{"hidden_size": 768, "norm": "rmsnorm", "norm_place": "pre", "norm_eps": 1e-06, "init_std_qkv": 0.0156, "init_std_up": 0.0156, "learning_rate": 0.0123, "warmup_steps": 89, "decay_fraction": 1.0, "decay_shape": "sqrt", "batch_tokens": [65536, 131072, 196608], "z_loss": 0.001, "dataset": "wikipedia_en"}
Each number is 128 + 32 x the weight over its row's rms, rounded and kept within 0 to 255. Layers, rows and columns count from 0. Numbers have three digits each. The size before them is the row's rms in percent of the matrix's.

# q: layer 6 attention query, 768x768, rms 0.0402, rows 218-255, columns 288-319
# k: layer 6 attention key, 768x768, rms 0.0407, rows 218-255, columns 288-319
# v: layer 6 attention value, 768x768, rms 0.0403, rows 128-173, columns 288-319
# o: layer 6 attention output (transposed), 768x768, rms 0.0603, rows 128-173, columns 288-319
q218 117:139122176179128135109112104128134121108138174090111156121132141104064165140104115162162109119121
k218 121:185127144182145113114094168196096133111150185113130113089153119105071146103120122136185182142160
q219 119:136098140115103166098178141112112119120133136134101114150124128099190176162132136166106129100124
k219 121:162134064147069169103146175064113143091128147087088103164138143109180152121115126203119101089182
q220 113:144161150125155123129109132177115135126123161220121066153075078155083134166073101131095137162136
k220 128:141157147111123149144050174139118152137149159172109084146076106153082120185093126162088121075133
q221 115:127122119124156120095103132116140160105124078148138105170115120145078164119171200066164150109159
k221 122:158106147097095099082069154149087195144055094119151142169135109156101130086164184131154125100129
q222 115:148098104109151103141136154124108144160109176162097179123056181113120126157151143141105100083175
k222 124:146149111077136080104123151103171145132112157176099128152081162167128135093150111100153116113158
q223 119:153073128115116085136138093151151171129136186131132174113144149124122170144124059140121119116133
k223 119:106088148123113150130161093132132160123073138073124110125203088075169117156118114155124165095137
q224 114:174140086101101079125164116116125121130136179138079146177155167120145103141156154132170164146132
k224 118:179106072083078064129162093103165119177121170129135162184148163072160150136195145191132177146136
q225 116:063129203174117155165159117117127143114124153080169082131133131088194117172173149075167133136133
k225 125:103083177094087156124155121114145104134120144064250108127134131064189132134134094149147152133188
q226 113:106133135118148102112102145107127113151114111171144110081157188072186118161088157063132061146100
k226 128:144082130136124137084107138131144126093111074126161092154133199066145165167060162134133072154124
q227 118:122126147079098104092113131114150095139098152146073129153076130098100084148121127137129125118085
k227 121:128114112093123147099104075104142056176119113095044164160096113110100061106052123107137096108117
q228 119:077199173052139114142154150087140166186102160158142122175128079114127102163096132115102086116113
k228 124:115200136063149101128142168080126129161102153129115097174146137117111088125097150107128103147124
q229 118:106153191088169147141127183094112094180078092187185114115096138166116094106239113129185150159149
k229 116:149131172097198119100112179097172140148129095149196137116076118157112108109201104095201169150081
q230 120:134110104086123172115165145131035097220207128128102099134106146166113145156150136120083088100105
k230 127:106166100080183138121106136161063125164178093155094108111114152130108178119123154131077126149124
q231 122:193129093104087136131138165098111176079121083136124153153092107144159138099112097135156147121162
k231 121:143103073091137173124134138158131134139145108147089146153161108124165087092164117144178136115124
q232 120:133114102173131092128101141160164124095113120077115123129134114154115157116132164134189125083230
k232 125:136167105140186095160083115135136173084128110110079111138140124157083086076117180092174127116200
q233 116:129128104170097103148105093103156121161129153186178178170111103110100109153167150156168180141173
k233 129:147136107126116112138112082127080123138128138117136198162108152155075128092139160146128164147141
q234 114:092066124085092146129135140099147127140133136165164153153071095114141136144153094173099134106118
k234 121:099100145115111113133177135078114102175124108164168120132067108121143140142134118183088120107148
q235 116:066128091124168182140177094122142125091154154142118148157162188113103195143137144155095078168124
k235 123:083133135143182206169188115093124094094179182135127147137105178145139172108109116163083094191173
q236 122:129124050147146106135145140171185092137094126125116119066092150089137086131171180080092108118105
k236 127:119104061092125151146087078115152118139115158158070118095128116142164129104176115082107130148147
q237 120:145119205143182087118187119080126129116137160126193110157077116119092121111099122135102086092103
k237 125:128135160116162116121131182130162119118071139177184091143111162125155122075076089087099137148052
q238 115:074096077140086148123106025099157168086132085169112177113126121150116133099132160149222124149188
k238 123:147109086165055096144125047103160185104169092170109188137108079147123153085156185132177101146180
q239 118:104095164101119156189144098124108108159141106073099116214177039125148154096122112095147161115107
k239 123:110122147140121148209153095105113087109113138061088136177169081110102131130122134097151150093089
q240 119:108142137085171101137109115144159115147132105108074133164141136115063080147122110150146102167125
k240 122:112149149083183075150075091101138127126139071137023152136137144099115126163076100162163098094118
q241 115:099111122140101105108118186111128118179032152177068126150092122106144125137145099120153073119136
k241 122:121100094190139105145098154164130163117076138190105183121108073143187139118101112129145082114132
q242 114:083179130123124141129103103164147164129171129211139140147080139177123144117083097104144124130139
k242 125:098127105079091099088102134168152152132133128142147140138137159140134201126113150115131128149137
q243 117:167145161159166111151180087097101100195097135155100105079123182136160144138135124128101119085163
k243 127:189153111188125114155127105131116075161089150174092131113144162107131100162109161114139130097140
q244 116:177174087145177121088086126122175146156132120201171140134105179122134154128099137135126168158100
k244 121:191219111091186119138080127130158129156158107155122122130120142087140174063116148107133134166125
q245 118:130131111171146153074073175111127152135100106130121118101124165066135069101184112145147155167084
k245 121:074133119210212118100085160117110127171081131113068145101145152147160130087119079143083136137134
q246 116:106060086151127172127132131122144069081082150122127123128170161129100143167047147107097115108192
k246 128:142055123139110158092156143113101088080106115129113124129129135116079166187100147056085121069140
q247 116:131127115156112131121052112148097137140116100146090147137092146156095112116099144105126193157111
k247 123:121128128130108097080088097088126112084142107149108115148107132171131107097101095097110166149105
q248 120:174069076101087146109095153113194099132151204087160188153144099117169087132156170105110122146108
k248 126:155117091089074162122118175091181133148146139145143171134154112153164132139175188106128154161086
q249 115:148097122144121169106129122118138092200104122171109151173128116123117146116121074158162117114163
k249 123:133141133136120151156169139101151077175105119180117117139096143136151137134092055124144172157127
q250 115:140178101165115109162094153128180134109126177126096157107132119148149132109167149149180151118081
k250 126:128165140156093178166163068117155130092146142152133198094187078132121125104155176132151161150110
q251 116:151060107073133091119113112186175134113110112208066069163168141054129126141085117060069124121144
k251 127:180090113101131066117102037148107111137123110196074085135132136163125156130126122112112158178170
q252 116:102188130106092153104186114132101135110141127131134153159104087151084155096126103132092097138157
k252 121:098170100133121138155136139175124144131183143115134122179147110135115129076130142130127147117159
q253 121:139132115079135115150108155113064144074174100156165123110131126163136142071141134120143162131139
k253 130:141105111077128147157146195096097167139190115113125124045109167164125124090105127050131120134102
q254 116:207171101050146160152102123114103129153169133142106182157133099126167091099130074162170148101140
k254 121:171153093087194131123043105142159139148152140100081162150164060123168101125169096110151106096136
q255 120:148142114102140149175096127113131125136156088093128147103114115145125131115128166183106119127175
k255 126:152139138127119079157119105143182115144164074095128165106100114110114126144123179169115144137155
v128 108:164056095147144136090157061119146150128130134143142107120132128180040133168094114154118125154156
o128 106:100136128112170127102132132120089190110122171187115153074113058125182144104139101155108162071086
v129 113:163232111130150103134157086113098130114165142109170153122146094125133169182174087123195095129107
o129 100:137106079129156118120130146150150135137165146119058201109103138104155115103103176135117125092131
v130 104:024174153094114074073125110101136114116086085135149131129089108101089190105105113079076160072107
o130 104:125107141180137117217106067136090132088156149106093103142167193137075126126143086183145083117134
v131 102:122145087094087142095153109126175136105094159057119131141140120161152102141203141177115120166172
o131 100:133170175126186117064092162114079079183113163159123118091134093060120086043153166112082055162121
v132 103:180145118105108089137154116135166118177137183140131060171109104175100021120130158098115103125152
o132 100:112145115181086164147074102147196142149120112177122156146131137119161151168144220120157110111164
v133 101:198111124114093071086154109078084163110177155153209120108105130095102127164141123127164101148108
o133 102:155144136077138142117155116123152201124114136092092073155137176118124134164156129203150128179068
v134 102:079131170101144137197098139178108149136120060088121102151167150117163119158135093192102118206124
o134 102:134150078169099084072108103081126131104189116216163123114143131164110058080142174137147137128081
v135 093:128154132109156112139077119096146152146161080122181089171106146100240200070133104191149179104229
o135 099:123143133102062104076160143178143112109180132079148140149145101198117164140128143099086126115142
v136 107:105140123121092129192138115178088143123144096136195132098103155163102135090132184169081108103132
o136 100:109132082111153077139153096162181143126138069153096145132142060085177159121099165122109119150106
v137 106:175120150182156111096083178089127066117115183101120158088185068143168068135065147156184099131109
o137 099:192171167087158158120138165102182116210175121131124141160077111114099074148138148115149102096085
v138 106:141155159158115114119115157119088110128107137168159087132119190148126162105091084111114130146121
o138 101:090132122166166100095154167097147072131120136168101153150132152095176141126113189086125102113161
v139 113:091164100109111115143142094154119105132140105084101103123067103112156113146110137042132164167116
o139 102:161104125150114154134139130150109119126141161075107100085143077139143147137092157169145139098074
v140 112:117147113173159137103116101069120118135150097109147163079124105145172140116128131130119142112147
o140 102:139137140112093129158181140108111138142137200122131098169188073193111171063139145111151141132123
v141 098:123112209179084135098111112117119188134070128161056075118143150114142109109149100140137131152157
o141 103:141091110148129131102118111155135109078095094119142163127094079164142152117097152125052114097177
v142 101:177101129091102190111131178122189118088118123136106107121109171126119129089152157122080148146129
o142 100:112158073112128150175097088172097147162090110086154174106114165199155159158133185062093065164155
v143 097:128118119064102084090185123087137126120153176143144065093151129105175153142162133101113107113152
o143 100:098135124111182135150100120114132129138112085146137131132117085077110181104079176084148138171123
v144 104:146147099169094147195126152157111148120175182123070151089129107128082152108077081075151104154133
o144 102:138143084184087149106179121109150094137098133084129138128132159120162096104110118119126120089139
v145 099:068154094131103100179144179061128130085134138144114168144167098151141060136139138140142130122145
o145 102:091136115140141085135130176148164132126092081161133119160151112112118146131138114108074178212149
v146 100:089080094068151115119135100062179144138122129162114084144134102080110093125117119067083181126134
o146 101:177057109129107140137075103122084141074165164145108118152111147097138158138183132193127072136153
v147 108:150101151152076119048107213081157164188069124106091157164186174112108099200141119121116096138152
o147 100:100136124135104132125120126138103152115136154110061117122127168121213081093090167149104155129086
v148 100:088148167101161125130065121144189085113131041133099121165079162171111163095128154083115110127108
o148 104:143114155089154086155127133149110125094158124108120083177140143146056150112135186098160119125139
v149 102:169170074143078081138098175123103127142159150063162077117106110114143088128148143075099098143140
o149 102:108129079097085102149163174145111112094083082132093149117120173138129097166099168119141181130142
v150 121:167151077099100082202114104122103096110154168078133138099134153124059059109096165159089149184145
o150 100:147135167130181120120142140054046150169121133074055094107154129116139131116131123104132136011136
v151 101:138171123128115117157111093140131129172141082118194100142119120160047104128157162148118138152086
o151 099:123145137110112160097104104180133101096160088154107183150075214039151105090135126108162169074103
v152 098:185135114099160128190196108097150112110221136100184166128169144106123141094142149124085163152154
o152 100:139118108122149110084068082124111153142105097123149077169100150167112109105171137174239093126119
v153 105:147052154136151123104153125130092129124167101128135125122147117085156188131057107168161113121146
o153 099:187130149161186131101101125087142135151111132098126098172130164141124115161067138151125113141132
v154 110:098173128186153146118127119045178120125102123107059105114149144160188170098149110136094156112069
o154 102:144104139110131168119086113119104065099098160143121104132146120039086097101146100211127101126094
v155 107:168137109099068126123190100074127128184092075119172101172088128142118086119139111096108134161223
o155 101:164102140168151095140169115124139092102153116137099099109128099153083145167086148154192123078152
v156 103:127087169110094143061133186121131079088141123153076126141190203157173154127103119137163114162152
o156 095:159135104132168070109122140131121147126149105169158180156113105062120133130165140084136171138089
v157 107:162125115165088158127104135110132105120097112166133145131154106148132135144137137094147118093154
o157 102:094117087116147119073175139115117114090143149124160153131136102077164107133129095094217138164100
v158 095:104080157063152156152151127139159137129154070146093143142089053126159163127192086086146194096140
o158 104:128064077107183132156175176156101111150111140082096090134063101131120129110141112140117070146116
v159 102:092146118134147184169122169115120122147153112103128175111141144114093120141160086203174099141135
o159 101:158127138106127099133129135068187116150140210130160111153103154093138063131185125141131114140108
v160 107:144148148131101120188143123154122155123149129102165195126169139117090103085144170101126101145111
o160 101:097111129082116149141141119079128160114113123101134148161098118115099155072127160160108086116172
v161 100:139119091144104172118111111143167124092162224165120175102142070136131112165117168163061144099105
o161 102:124148107100095079168147100088118125168110115102157153077112122089080095104131145138088143181140
v162 095:157127145103119121128138108127141139107152188099116168131084114154177117124098147162085128188155
o162 102:163092114126118152085171090132194100154105174206154159120102138146071156160119135148137143157160
v163 105:090105141102125076136118098127155182125091115184168148181119126123124152149079128169113208106139
o163 102:078132123159093131104137128082121123053184147093146135139075134163108126118119082124132122154114
v164 102:122130152160117129126108078126134071123137124118081171134072085138126081144143132106141090114101
o164 103:173179102107116169172143116091134112083118152159146129129092097072135098197083163143142155127191
v165 098:123134188159107108099128082111150099060161150159118154136100177151156107129093145128162096078152
o165 097:126140161109112110114121128156116186111119113114157156165097187113120109125153125103129123108151
v166 103:078138100128185074130118158128110099123161134074097147164100073198133125158110127091106097161110
o166 104:119154137050137208095150159095169143124129074141154106181060131103101144165134128083112094133148
v167 095:094130171108132117180101126105155183119037098154133020170112070114129155175115130124131186158127
o167 102:147101106065097130088100171143146123123141100193134111072086216117109115136191144064097120074044
v168 103:144159071135159148107081138065154114151129109185148142120142105156164149122133099178116136082167
o168 102:096146086149116127088131120139157113171144108136086038172142074150087149144133149102124104120082
v169 102:115115151023149149136135136110123093147125136146168099201144085157132148158116123052138148226135
o169 104:165097146156173209169138097121141164103155092172079200135139110143111122126129121132082184015077
v170 106:101088139128176109123074107101134059108138148080149144126187143108087100136098136068134158128125
o170 094:145147111116042159111134159115105129097162097124137145161054158148102115120141140123187127129084
v171 104:150110130107122093099140109116112156179103179115138077119173131112146157126182118139133182044097
o171 105:095129156127084121160120168141092162134128099075102101172131160163180078147124091121116118141083
v172 099:166172152148094173062120119142130153092158115161160139115137103085140169136122115112088115039168
o172 100:131160134129139171104128130127094058132093102120171148121145153191155189141119121166105182138059
v173 095:160162130117080169119071120094080132147158113128123199136097057140073101100094083064089080111123
o173 102:069121138170171098152153158157071175157131146127099083153086121120134124144175097109129141132101